config.toml
positions = "learned"
warmup_steps = 200
final_lr_fraction = 0.0
dataset = "wikipedia_en"
Each number is 128 + 32 x the weight over the matrix's rms, rounded and kept within 0 to 255. Layers, rows and columns count from 0. Numbers have three digits each.

# k: layer 8 attention key, 320x320, rms 0.0655, rows 25-63, columns 128-191
# q: layer 8 attention query, 320x320, rms 0.0653, rows 26-63, columns 128-191
# v: layer 8 attention value, 320x320, rms 0.077, rows 0-61, columns 128-191
# o: layer 8 attention output (transposed), 320x320, rms 0.138, rows 0-60, columns 128-191
k25:132163134119134118048117157021200117219118141069126139095131086146159101086148155110123128118127177151185088116103131090111141169147161104168110106163167146099166088170147111149122085135109089
q26:122120189117133120124153128127146153135147109127127180172123119085042140101123156173113164149092132142119137140085159130169093146105075152160140163103162128191060126162147123113106129148128078
k26:123123092147198130131116089157141097152102093064128148122082089092150177129183093166153067102144152147189158142151152138147149061143164134179180100102137136119134131180166146097121102170128157
q27:121188184143105109139078164146184116163150113175091149106126111162131148148205150163118113170140164112181140101097207166076112180146164070113133129112118166143128134083118172110113127148129129
k27:166107090143138124160117111125154112086149186131081159146140130142216107124136081154175146154118135152150126127154135097130111125140093115134131112125164139136119135134097157130045165120170112
q28:039155144132126127107171139096103167102144187153095123083115173167025094151090081175107121160183127137135119138152051126151185121225135156125082096108139151129172104165194151085158123041111114
k28:145156156115127102152156121154117152122148154117108147078119157178169091117116137100197206189131137136069147115210141166133189107175112109123090116118206147147127096145172126084157083145131137
q29:109144124102127187120154136124099114153130123132110104090129150071087076180176114149133167113174111162104155131190141160107108100165107092136121072149143076154148129108111142059187099098169161
k29:175119156099133146160184141112114159109180145131132141064114084088108143158068156166125155160154122105103106152108088163091089071137145114078126117136170149101089183142091172034176100098146109
q30:143170156120155091154094107142134098080161121091149075123112134116112150133168070203098146094113127122153111156109148167115069103114122119144155167065140137162169140158162173143094175139148083
k30:073187155121114114122108104117160091106090127127093105096098137153091112172184087109168147129140124096076192098140153090096140096166101104195204191108095136135120119106152142097136132059148172
q31:085143157119130132079077150177103114110105102124120133147084138117120153121140116126112149145085130173120136119143087092142154118145157120160121104104129151137096154093111113147108166111109103
k31:125135097113152130138156144092119161148201158128140107167123138186162179120143107138108169124129097126155134087125087145174150194114143107104128118099129096100082099096145187112106106113125115
q32:163126155121096099137130137102119146144125112150169136130087125113159099111082149116098137137076108128130133088104112127149129113102104125139083141165117106146118142114145112123092154067061156
k32:099147136079128177106216135132138176121176106115107122094112127086116127107112097169055169168161092164138089165136168070121175174114089100115173119129099129128184105091101114095133094094155098
q33:103162102123127119102105132127156125185099108106101158114116148148138123147141125071136151169114096198151108092094084113138173138135129148088060120140087156120120097113067136162112115096103144
k33:113038137122170151130128098101155089140112103141121190147102131143182192080076162146140105178165149173162146177126088100129150084084122133158102113147161159103155132053182142086152154159128138
q34:097152203087102159109116082089146120117115094150132131189169137141172156088107095103090123132103104161075092179111133139117107160104094104125078138128120127165118116124156173056130070128139198
k34:110085147106132074158107113117105115107113072137104132093143163125107143128114239172119150125149150159111115111096137093096126149056129148125146114123158142162131165161163165125151165153112195
q35:156113162099134125148128078131114108098123117115175167127107146204139185141137109158126122103169102146086121155107142147180131143088095085120138137170158127108112114125112111159132147173085160
k35:076135111142120168143146161129135126125125081123129096155167093132084114139120139132127179120077186192137173105151149115108113106110129182104149117101078096070087127186106138055142156093119130
q36:119121101151123153151051164156098133116067120113124080129147070115116131166137121143165116107072104152115154105074133151106096091093150083129176093093141111139103133151106143125100142120188146
k36:097133151130083107115071176108156092102140150066125126161158125133158184144131161162163122125157092128136120108136120098124077201087140068107143164092125115165051132125029103155116165158129071
q37:107120087105132151168092128145142176161169127127184156153145116098111146160139129122141113108152168135118141135099133098137115151191156139160080157096173153145101104108146117165086076104124151
k37:123119168117134085142151087162127137162199116077108146133137089129148082119110144138155090110185106150117124110097143120158112163104143123076183178083121132125160128083119160130122094148084128
q38:171133140107146156133122131225128092107082174100159153109099106121150152163112167093128142116081153137144103153146103161089042154097177068104139095140114174149095161096146131070112145142173144
k38:157126109151142118160151161082132140094096077191152092161151118174129123121153105151159129067118150125081093133094107129120138128141112088133143124142141131162143111106143119102131125143118142
q39:137106121102199099094110141138084152151130100133170181131055140125126133105133143143103115122099145117136085084099131137163122144113095146140092096148144080125170151146115165115126131162085117
k39:159151058088142143131107142219108161171112127094090096127123114098140082138150157116140088094158116113051079140121139183192164137148086098100174088115145111077157099084096146119130162130100140
q40:123174133146099119155186148108112124118104133139154160107139096101136095168105115163171144155135121131108217126144082161117174166149126066128186101112111075087167154089133096079154171163112150
k40:186108135124102097176119146159121171153130103112099101189167165163139162134112180168154124085146152156115054098107153058108142080114104084128151111145148191142162091113098097012148137174170104
q41:073130099096174136136145112100153126081128122108147163166157126091037117131159155131173119081102117112144142087152049107165122094096092132086150120120143136127166113140127087163059079066164114
k41:106121146083091121173131116127102122120194101124101130117138110097131135153174105086118117106191119118166081083174095147127166151143123111109147128121101136086162125122060127149147126164095138
q42:149194112127128124118165068169123144094113172140133158120087119065136120116140129103074154135151136123138147162084152137154130107126155141118169104076123138127096131144152140134156115139090188
k42:177141091129171116149094125072083117113109144138084131129118137097099187127102092131141132060143107134077108154104104115139123130112099102159114145213100131118128138111184190075099143162124139
q43:129145103131094127131089161102137131122108162153154129101099110108195117130062146182153144140123099159130114153126087183139168170145082139093137107135103154097155153128130115177109145177181105
k43:098115094054070101113123087122148148172169147133143142111139143151147132120153101149135096102121167148114093127064188093092153105131120073112138151118144142195111129106106112140143130102120139
q44:095136108097162157157153114143091115122125141121142134174139112131146129146183180162197116125122175157117155144123079114113135165126094071184111130141152159063187069119180090128175152146136101
k44:198107126137147192143220193136151120133098088159071135142130115172164137186153143114089151082073174104149113120153107116068120081153152091185080156058168133100104106174140177151129070182132129
q45:143102079145184096187150097090115151165182130076105122152142139130110136091126129115214088113157119113160090114137150153187079106109102113119150126107128167148120114088091104147118157106101148
k45:109105138122174164132107091135156136154141099125114136112101106120167143174120139185082162095187100058195168103122152089169115121108182149151133157102137070135156126109106099185094127119165214
q46:183166156177120078154122134208104099176109101133165105104149106155131156089100174126129106129133160091155106090073136145174112120146125172096115124130222110077077132127096057170169163096112117
k46:142120145118158109120161134124114113136128120116146127103114133119101083189195081138110094091126085100160100181159132051119148096130103151133114119086143100124122149193050117099128154082138144
q47:087096135116162070121120114083110137148137149099145183116090074189149085126172152117131126165136125156140105136110134130127181177161090159105129143100133169168126106136162111131144109088125104
k47:068118159154127086117090081129086145124176127165147069121092159141206062127193136089164128092170107090096118150149085174175091172130081123180139146124103153199172111207118081109113124165128062
q48:072155137103129155180139133106138167132117142127113120160123153099128176198167128170196095118098164124162103100100142104148150147155100145133141214125155077160147179146111175135098123105076096
k48:108197132091099206130151133101134113181123145163110140102148114125100162147173185164166098159140092102132138121083162142115186137127167146144076120148142156111070125161109135124061117156121085
q49:129107127140169105133155130140145108136193067115102126155103160176162090072123158185196156127052199174133137135158137103125140111119202119161120170122127129153120118124163131139121162148192128
k49:138115171131091103089149165130094128129102070149135083106142185140093187119131119127124166172046128140141105098138139161124169056173126117099142175060130161153124095139111133114141138113141115
q50:165112132111127101171140172146069184160221062128179163158101121102084105131127135120169129185165147153104110106162132147096109144194108144136103139215105195100101177174136134108139113136055129
k50:122110173124089141130164140155074154103049152115089132218129145043123148137121099131156105138170159122148116162138141117147128146106126159129111113213120140110087137182118113146118086070106130
q51:103139154165183127140155132128107131082120168164155126090140101136134118182127166162183096139120126120143104093159109151139141160195182166129080166180170121066099055107120103117166140129133155
k51:136157139124109139155183111132124125175160121093102132130128149166148111179159141165117112149150122114144097158101165153154161125107151146118078094121128148131115102137101143051176126124119146
q52:170104168162142143111090074142160176149127149124088134159148170135096144145166126178098129084092108068099151084113179116123125149100072185111158096158148096132066126082162133146122110090110116
k52:056094179102119125137151123130174137093132129128107164148117137107096117161079113166152122123157158136096057112101106180123118086086114135142107077106112112176158063120138138149130140111120131
q53:129104188140150157068157094148090139165151167147134099083104101104146124143102114092131174126136154178124137202102146102152186189181162151113150168080137168144152124140115136180175132045123128
k53:158095150129208149139107157107155105119112136130072129100093194156114163138106076121142118098136125118152132114095067151122145109182145122120126130048078109091187097157137145123136169162150159
q54:113112139135131148163115082135112141104157150126171171152104076095098101163135143093203125122132074083123107113156113102112119117068127103072144075069121193157105198068169100151161133109104128
k54:095087154142147096192128151113138065128189139166115105107165145125187142137113154088156151127087140144127093160110142159113148158137103093128131139120110102131126155119126132088146055126142121
q55:139182080109042148114119164106099106140111131146133137065111112178119156109072141157090116077142179071151171141124084153072126099135128128136091121141130147166171132107123075113100167162168039
k55:171159144095069037136100176097135091153157079107157146133150115097125101122163135119100182111168116137130107182118185082113142119184144145142115165089082146134143091108151148115094127176100132
q56:147130121179154108151096131144186106143142059154140124094155185127111101129133118128178089181121122106159165159083132168173161145089133151100115074095144144106149067180134114143147146088146126
k56:060159095106087138177130108070093134118114132138124132047075151117083090163123101154158098105116157102129130104150137101239172096125145139166116113148122158094193161117074130107176141114106061
q57:140138148153193168099169101180119094114150053173122087153141110162171111198161134172104141137059082084116134086124145124145115134124191118107134111141076100117129128144079049164101123116085109
k57:170087169168094136109106159104101164109079156137116102143109153155206124140103118188128149195077087145127086091080183129149161147130181147154154110079119156093149136091097148126105148087144095
q58:108130128110184144111106153168212129121122101097212165186131132129083146099134137112096129116150162144134162140095109140070145141096043092089146139130152062133094143143130085118155104160177131
k58:077099149171171110071118123147155053085099119112097132147184131127079083143144159147119154137072112165143152053079175109093140083130114126155167125118087086121148118162167080096120124155102115
q59:116153098143166125117131138096107197162136082070146172112118115116082118146202097150140106105117145123140169133096078103172094131090137119110156166109126150104189140098136128188115168152079067
k59:086147110121113073133133128088155113119172163067145098180114148055078123103153135129226108112110157140125177111163139083153149158142077146122185081122074170130131109166145146144105163086106137
q60:143096143158069112158130174168140036100134218095114156088157110145125148103151156107133128199185098114110156122123131146069132152166129137048138135081058111131164116145127114138105153129083133
k60:101104131103160097108119176051183135091165096161133104118154074130101120124131079107117209093162134156125164117103158090114108140126127064081120137142129195127103148178092156150167140117183162
q61:194143156139157106070059136072067155123091141161105101124111117152076133106132176111109165077115157148101124091137108112136098133198121137111175111097143115116099112135191111123154128146138149
k61:108161121165133124087090135140122087109174171143180118135140117103146121129090097144144064103150123132123145155143115151154109134120177143123056180135172097153102123145043106162142140149128137
q62:093178106119157106093140114071132176157135144137094147124151117078126181130142156175135119119189114148151174104122052127055131174188088113123144098126142120184166125145144108062129162168166135
k62:105154120154186192145141142111118144100152095125138152123187083152158100098116155125095164149033114133150135139103155139133172099161139132158143079134122122138188091111094167129083120189134116
q63:129057104186108099125074113154087141096087158167167091115149113124157114140084185125159053099087127100134090122103080108155117172162116184148121121124099105172085103121197124116139144154125136
k63:163109120132137055113109132106140151161132124125149145153103103142194128142174119144109139056113166066141095144052136196099098168088112095143175109107119122152103113153107140122111133081146187
v0:139108123086152193086162092106146114175101118095137136146116117163153124126133084099181172140105124157087144182132099115145068157117152089119108154141109117113120108082074085135150177162131143
o0:105126109112088136114143070117080125137120123137126138145138109158125171165152122134101125161059172127173147151130123158133108120179123164072071124105163170120128141158135142125093140181145161
v1:114159107101123122159120131104124141106104145159137101167183096151170086228095093140129168123112108192102107155132128165162095154166146126081122094121176124053133087168097123089115122139132156
o1:124103121107151094048135107162133087117152191158119128161158177105125176104119072160121166147174149144098133136184112145158161094129175107159101147176146113142130139160109141093079103103123135
v2:160155107138106055123141149146154058134124091116098122092190097107038106143143136125138144128107170152140122065086133128206116140148165142121123115163134082156082189115177064157115129178133118
o2:147122110127112101101147116141200139137123151044171133167086146116019121108128173115111160091104106109095116157147143132213138112101082154076080144133159097088122099170124069144179111122119104
v3:106140130139084071085121151110059210117150147132069131080137120108083159168078129097117144040175108098073118161120120099149076127155184152118111165105171135107150163088175141144075118142150127
o3:128102132109107109144123187172139143135134096115122148141092118066158129103159132092127116144147199123112146204151101132143080133108137094149152117047122141121159129125156090183132173102160122
v4:117111084099140106192131117139111106162172116130142145125167106165126152155162084171114135106108158143130115068108071114141160173160098050127090145151144147171126115124134126144120137079096196
o4:166143180130079149114088168141145116142163133133139183109131094124108133170065214116083097155117143132124068107095135104124164121109109141199088113073169104115135105090142149123112153102126087
v5:103140104131055064087165130158130113143114151111122153121127078175168050108117135076096101129111152149112093137123114107139088086117109108164063140121102154131133183100078123176114139094133113
o5:169177131163182090165147198169160127119124164157157101151083106190146116140184166090104137074133154137088151182117162126100093129123097117173103155164083211169138099092109184148082170163114111
v6:143126098094141154124145124185097168127130094163136114177098140065191133166181151140157138148147082101094203162065106150086108104108190159160114122161139086137094119163088115133111138136090132
o6:032172149100131182147133096152138192149071071128097162156073094127158113123132105131113151102116107120059107145159109162143080165126150149095088090104070166121085191121138182112149108080113121
v7:139143159124100150090131199112116101084128142131126125156184100068227091181120123156121152145165132174181041138082180139078083127128122169181167112149087143143079145113147116085178111133157189
o7:079116120110163118106120110139143122128115118125139109155186136130164165153112109122145162134077117168169085117145144132128118131150146170131134113116129140133077193087097126125137042111153167
v8:191134118115116174193158134155134070128139138078109148114148154072092154140152117111167102108178084158139093177116134130126098121113103126125146124127145127135074067086110149120130158182136175
o8:174058150141141164188109087116150128091096144108148160140092118079063098062102151111183079086126122091182069101096193155181120159168115171070128135150106078094142135146158126147143172035132116
v9:170143068146097158163168163095095098134175102141174132088100150186147056106087131110076143044083150128123130140118126061143118129147131138179112125079129096154155079193164097134149096108093131
o9:090131108130172116127136141104107089125158103112123077145104166134056134080149107084131142131138086186116139132140078100154121134146089080188152119061138105116168086164156142152115075096118105
v10:073058170145111087043129067129112178125088095088168139116140138136116104138079182113129140197092086139174105170140089124111132140120117100139110103126123117152155135113096063234172128131128136
o10:111106182120095142135136157120166185152076165107080117084127107133123138193077138124125096149121101176123090131105098145111164098127143176128125143148093152125155156070124085189097112121125118
v11:129137159190081136144125137142084200117112107149120101112129087138083096121060098113124137138129148094152150128115185116151172103110138181142107108093077154099132102154075117124145119116128115
o11:163181052144131103158110122122110177095129105152130095117098145075144120106090130166125152069089095090123112082152170129153111061126092131126095139159085132114193103183133232147090092202128097
v12:142097143119127111120160090122102150192078048108161106123138108087140054134186075089124143127122142126119144137164151134116111207093151140100121127116147147164095102200125161115078112136104149
o12:105053107134148144152153135093161137156088073096132153075091168174167117137141069125160127125098120096152172166105125128110187186135096124134123201119106124153095107127116169161069104150143128
v13:073124125074133084089137110212180123120125131205101136125081143155155122139137154048085099159128135121089127130190137081120079160165134125144110092126154120140142129156181222067111169173130119
o13:078112143073111096125168060095170111095181105163097104143081130136182156172106071107090091157201135079105164122154083079124130147116078155129087131147174140178137137120150169106115073058130150
v14:084104084074167096138137123106089122115131157157142113156128179152139132093142077159136148104120137107132135099119144114112141119163141138097120080199132105154139172047089128073138130104105139
o14:099138143126065116153152139129094130104077142114170137104134103152200136116131135183104196181137145156160112137058144145126151134170156119131138123156174198126147111137097147131152117115074086
v15:123099113116085097105126098157182120163168090136119092164100144099146116140179154120085210159102162127114140094052074135102125156099089108137125136161148078174142165151147082106172160120107113
o15:065093152168105110127098075107183098120135122088180131130099139174144109157080172068124104170181101141089141144134116146106175165134098123131125146121130128157079158123143077122094114143106087
v16:072123123148099143140173101152122154161132075141121092172125073045163088125124151113140179143133175138100127149152138104145138171173126134136068166201100149123127172128108100154133195131170090
o16:093197068111154123104119098139132173144089141108121168136123109116125099190137180130104145149155124183111151134115154048157114130154147166076102139113127080138087182139160190099091086174074128
v17:143146100135097089118133119108115193098175079154145186082168090114135127116117109135134138124143055142168185145094130135103116152147102129129162137138118138125138140082122139147121099102168029
o17:112168126078085111193127110172110202106143145079118153132132122102138136144139147183150138120164134154109158117068149147107087126130081142166144120123157149142134110106166108119076142111143095
v18:153090169196160129152101101101133131186139108170139191087122104149145141126169129171102163129124139164141173124117140139136140125113157157210146124103140091152138179118121112072113109100130109
o18:131065134176142076061095106085138143115154135159133140145141091118153070145101167194127198187177202140058137149068156084200190129143154116116117133085131095132079141109117101120148135126100130
v19:137144129155131161140095141106140116082055136073122104101137082132141136173131141163108174113133130136110097130114167104077141074099116188160066130206092083129138147165128124142163119193151165
o19:153115111130151138137121101050136068129130178153128125109099156112146178125194115159110104079118124118156093149088179122160137088113146149098116057161145135128131153119131138154122172172168188
v20:123075152123152119140095099097123144054165133128116062091178161075122138134120133087099144000130163121110116158202154072156107133155143068125149134082119112083126108076057118155173142125114158
o20:108136157118147099132157087087114143149164116148166124079124092139067149147165200116109092081139098124105166167108102068153060106128102170089104115148164086176113114113102141114160119124127099
v21:124135119109138116112149100144106121113140163075113100110107115130078142179167117122157144132055105132137104100189079112088143082169127130158093131104090214149159194115071224172120086093124132
o21:174110096194147152127152149095063130129195149168172126133081139128168180175147159134210188103112166156114121120132149118129116111107114086136134166142115109170104127107140147112079132072123130
v22:155051066117116149133116167133137155200133076131127123123086113151195167079095089105158119116134119139156128083172120100098165128155133077130133162132128144175118143146143129093085130143084106
o22:115103069144165153136109135134141136193142100151106114139146067216195125174126107131094089112118170134155157112161135142139121182143149137183130163126137196131119138191107100155122105106152112
v23:092117131104166167109189103145144132121107082158168128174101145161140142076177117095107078144100148137134158127159139151175118095121161139157123107148163108108168116148111157162164101137074153
o23:128107094164154161134119064124172107162186093146108182119102137217162115103173120088109088155141143105168133119107159147152207118134125150173148124140162158141063105149130097122073154147124151
v24:139110147095077136140096194098116129130164171140082147131154111158155125110135138111174073132077087140125110135119130155221112129105057086111127131141162078154159085112103139120142124166124113
o24:061169119132105151103110137148109173185141151077094120139146169138133155165178138122194101167121140099159107085144111133090111145180051124139172131086127096121161137100126147129101135137124143
v25:139081123036063083129106107144142148081150073129085119237136093129232108072122153121145189149131130143137186137087151108156095157102117101126131160161069097144133105080202078175097107118160096
o25:119106124123070129143077159160174149140219123119097080127200191188121148164160129105145173178134160142070089143131160122091080135108128114113108121110152166109137136099170133081122102143135125
v26:149159178127150152091134086161118097145148130141125106150138074098132072157103117152138156155120118129127066132144086112164121112156109072104098118149117158141092124153176125150146161141133144
o26:139156133124122151089124138119100130123145130151098152156112093162166091151133161156118159183121088168158112123097113112138141109118162126135125110148151168117159094083150142143110102100129106
v27:116112113107094123111135195121137171171157124143146135020130137148134107108136132117166080167054150118098074159165165143100200170083120167067176176071080101127152123136134105162108157097119120
o27:083089169173129149146129167114144145202121080121105089121091131095164189111141163133182082138073138073119056133145155105137174079082144179108124195119076071153143157166166129222107197140123089
v28:079149059070161132130121127091122137118193092134126093156159140017158107102142094174150089106128170114143138202113146181104088112136100151138136148074143103125085144114050165092131119089138155
o28:059130129157142102156023148107140115140166098136108128171105103101166159133135098170094097137139069130164149192105136095161080138113151161117107160064162147149094186142084149128116064113128107
v29:145099103131148130143104166102064158074143102096104131182163139155141061168160108133228079139149107075088120118128201135100153112148109093123111108091114132128154130157103142140107107103166127
o29:096120121171152127143131135150118150115151115092122153115165122113150164148129155109186121111078163057127113069170120182147123121092096096131148133100113141098160119132146137101149103182178133
v30:088106113146144167088145082065136111147122113150196167085089082100158137136106165118145165175134135139124146128114109137137144148096128122171109100091120166172128096063086161139099132146088102
o30:118168108098106156120156105132124112154056156087118204116141108159190156121145120155133135074121119115145152107193125104091152131045090142184185091093227154144190140080088154090119184146145109
v31:106122091148140111124134146143110171065108090191062145146131168165191141125139166141103068104151105153120116149126139074127151117147114082145124163129183157149111166113106138148124093093164182
o31:104134159109093075117128087148124141119149116116059106143121161120194131147151120083154033156166089137127127145114156103101177142111085125142110173157140118134083134140117103153152115138119156
v32:126092181096084136196128132137138153144129162192091117067100104159098151154128181136160125119123153105152160133128156103132124086081140106101092124126139073134106111107165142151128093140166119
o32:162126103088141094116199074108158108191185176142094137116049150097124132091090135109129139154153148102143130144143084115161084139100167129140128170107130129132185101073165117176124134108186183
v33:139152159167109210132099138125106105120121096101135159108099157115102110091058131131165139116112170154115093158142154115196131123054111136092144128208126119134128132183180149105075215106121097
o33:165098127092144141092058108151105106118134123115058151124106100174163126122114092091149155152150124143100114086117147174058111116139122145082155087185121102139134084132106121117152150159136128
v34:137069109113124150127137048158170063162132162045139153110060155096122097163076113212105112096142150184127101220152160130233071139070164184147119190128093139097127112087177139147140110117123149
o34:139098088159174167089164128116179131153154106122148163099119029090150092106136123141088152131158055074123108108151107140130129100088120079135147105119138169141111131090158060125061188061090098
v35:175105164239137139152093101193174094169109130107128149160115175120144046135113150105139104145127115122087150063090090111136088145184110082144135143151163115085125146169116142152143110130111155
o35:140083126159166107137169056158087110189145130145133119099114165166151121135162097138168150126109156154079120112116141048133083151084178172117093118134121173090074099146122154197171199115067131
v36:096205133152114142177108125128077180121162143153165059089066156125104128145155187168082108185125104134087108165149139086107101090086119171165173137115190152137086114045075159097092114126151106
o36:158138101149078100130099163150063152093121166170111106110097127112121183123115130088144117151119079098124140077122079181104156148180120155174131127167130145129063115123084202118140133088139092
v37:090137110138201099118128167080131184121098123122118139123138107129130118147175138165150139105085090137097089117094119135116132134141104073120155124091070143096115116078156090123180142091146102
o37:177138102088144131138132156144098143097082091137147175155120098141157108093095119149073129091048076151056073074179105107108164118072142075129142153108106109138083074123157139164118144196132132
v38:135111130144124138106102122065139099126106140124118102142123140113182169061124156087089115125156150148157064148121146132118089177109100132148085128155127135132124130162106104162153119176086151
o38:133070087151136069094085142145190126174132093148202122146160110101206117108148113109139112161158164176128118193159144155111149145144127155138150130109126146116070193146078152105164056155120142
v39:097141125124149086084170133123129148141143147117148118187147120164136088117178162077125076121148111156087098124159144108164132135137149141185212078151115101120141111076107110121191106119138108
o39:134155115103114076089123091140123089106177103126113158161161160127124126096095145172134138122136106086098080098119096168122084121147139137169125200126137117168120096134103084103127118122096159
v40:224138133077044166103122155133077118114164158097123096205167165151123145152107116102060123122135118103102118150133116142106172171073177156138109108133176081107070137122172136168136128121148187
o40:152146110109099134099096097089091143104171103123134132127145190126139167117085138080154156092149094112039143158187122143137096132071163135108134065203157214097139166106131118142121132125078132
v41:119114170133132135103052164164111081150132099137135160148113179111108142120093108117148128124225077103150113178140139117090122094110077139149088096099152105116124135137146115081087149172097104
o41:093116123110161148152139160124156129081148095106151123171137085106162144108156142140138157160104111097109132160128137141192074138165103133112161125119087145070125146207055133127141130114219140
v42:129076132156102165101113143090106088110095140094110110199141150188126103102104134131178164080155108176152138098081101109127139157155125122140065157123104076065128160105121137135117139150128146
o42:121141128190104173107142097124114130124149118095101151139094137111137117106081180099104184080049163139136150096129175106123136152118112162164084131124146056068082165127142105185164105173153164
v43:100125098207093116176098087132051090166089110082142088077124155165125125126099176100168147162153141089115152106157154154112140089139083133120112168122061148106126156136072130190166126148096110
o43:130087114167202158113095121154143118177117183186185131116059067177142100153200105117198158127168083121125137079054091157113169153119148155143112114104078110128103140058102123152130079126137143
v44:172153167087118153158077124166123110114104089030197134073084151106134187162121110162126115058136116151123080207076183165176094134062093128119129118122107111127141131145124118153134155172185129
o44:174137072098135123105107095125138095132122136103175145080144109159125115096119125109165099069113103109132069178107112134148134066167157127130079114090147142113153070164120147195118166119169106
v45:078107172157049058141133111140188108100131186127063140135175138075127144127142103160161147105129143132141134115161098156114097081144141141117182105128129167141027182146110118151141160101159180
o45:184163172089100136171114176131133169125128131113078179147125154132026150160111111176106135081213137130132171117120097120176113084049137159074147090143126121149091130104118126181127110109133125
v46:126184082117164113101086150144118191131215096147140152140163125112166082129156125104129174145147117096147122110167165104170178129156123160105117161109094184136170130059105167059107090157082163
o46:157143142127105098141211138133111124099146064161108111145122172134155150120098095125190140176158137070156148099133172160137121185159117104090094089107107143124122076120136122048146089184155121
v47:169103085086174173114168104140102164135097164044149124090145135113126149166156063068151107138156122123117115125109143151099149072097109156150097115116160105158143089149143080121097104123181134
o47:081067143084071175151127132117140153118143096143113140102196124089076163142148132108179094098134120089103150142103138110112185137144120161127098079178123157157138109137144177150150104065167212
v48:093125113139101131124112157164145123111157086163146146138035112119130158166151176116079129167129143106092129091113160121137139167039148126149084156180098122170098226099103146146164175069174145
o48:150044128109164119189118136197106127131139147111118122114155085156114141127122085115099118140126111125133127157136170127134129055121096150153146118097129120148117214072112147187098117139134140
v49:112124134092147123151130116098164171113167154135154171133146079237112127080109091132190151099158130127132129136131138136156112116154119099165103087138139157064109096128112189150118106143116179
o49:193120150115033129196186114113156147175136122172143124138116118153119138162113173166116127137162129136126146229069105118119122173145157172117113155097147089151095057120067133164080137117145087
v50:166140134168147075122153142103097181150152168103129106147127132089140092090170162132105129138115177126072109067176096213157146143115175013093053133113127146088155103120116114091050079136127165
o50:105106158159115128087167085071102156141063141126155114145145108144111101133103141080195130198076130171067086113185095206119147140173124079149102084091025094127158085134117088035153143143129158
v51:127146082123134162123101123192133095119081144136123140155165055105124143140188125146130142163176186148130128132127097112115144082151151122068053162126099163175095169115134108151151100114139150
o51:121182161159156102117166158063124148098097101120114145121138101107165122140157107156098132082139125187172131127143156116118137127063136143078120127110119128137154121110144099154129137125165138
v52:150119175091112131116128165130152110099080172133102120075136157137153150167110146112157179164163075063137085148066128110182173142139188137134099136157111088065104107100132111099102097136151144
o52:103107115100182181160148131125146146119135199091065121118138106122100121098136122073114105070116139084171123107177124053143171119131148137095135131104156144134135186091124170122108127069105149
v53:102094159090204109157098140207137133120060114130099115134105122079108114124104097150142145157053128112091191079142199114128135124139078110164151123151131104131158073120137145147107111124147129
o53:143126125109124117118088139165117139092108169144154095147122125094104155143145129140156120125119205121141149114189092166175097198096194125123092158101132118123114121194147154105152098199167080
v54:133178168129103118082143111136139147172132125114139130160103102151109147100136118205034102194159151078131099145069189155162119112111141114168091153122149127152131150134172123116037167116138126
o54:107118145121159102121113118110099111164149115138126103117148139107185143166091101116138111170207122092128097128105106095085159160104112108127124158181091168204150190118135141022083165128138122
v55:141129049088147151105140133065100137109061107121195117122103162126060162116225131144138163093178133118130211132211064073105096137082112088122090159180185092107159143052157120131082182124122157
o55:117159101109137167116110156144148110139135075091129129103145137144093134085170146140182073073135121156083141089092126155135118120101061112159132147101182168146120150167170141172092142160100145
v56:099136132084220117137130142109131118035125134168130107181101097180157149101141121121147161113109128126151090121158104170127135147132148152129115071060109142110106129176157178186109118110075124
o56:124136223090157198118183096130078131183119119091120179126089101150201094169116164114164182109100126117069048185157140083124144159092148116078095101029130090150125146101129151117156108150149120
v57:118148145134197119163119132138176128118085118148153161092111091083086105131165152162075164127129100128118151139121148117152172096114106092131117121167099093137129136101172145197118076150125161
o57:205119062155163141170136072079147125137072159160091146063108138095193059084167138093134130141111113173123105144081190138115098109162163139100104140154117112123122054098113126161095120143146133
v58:156145157150103173135126174081052123121120109087090156112146115097091120123106167084109133109119161120138101063133088115138083197124111183168153159152156129129104129157137201189098197151099137
o58:131146127131129119139115058108066116145089117127130163139161113097118167108169115167145185093152203119138085074155100086183125192162091125102235084142163136123098108172135182082112145110020109
v59:108114136138092123066164082252152093117098169144111097158171104152153126128108093166161081228119039178123144116121115099125096114102198146151133134118160131136155106114139145128078138133142103
o59:083109187120128070154192066124122142073115189106146156191175121140136157118108145139090145236102103166113126134144124127105135139178155103144079128140160185088126146117117087142116162101112145
v60:123189131181081109143106091149209108200166115080133080132126067111068102134129138166121109103158077090166164150113117092118132137128143144136143131110117139177127115108088134091183099147062130
o60:047159113103108155143105146085126137137183150143119114112114128141074152127140146143159126105130134096114166138114105138135085110181159094171125109136157063128111129118084143177124180113092093
v61:114084105099099119161112088181123214140161171066105142112095125163101121144075127124124084132097146165195115111126195130125179170127141115113098151162129171151144137084149097143159106150067124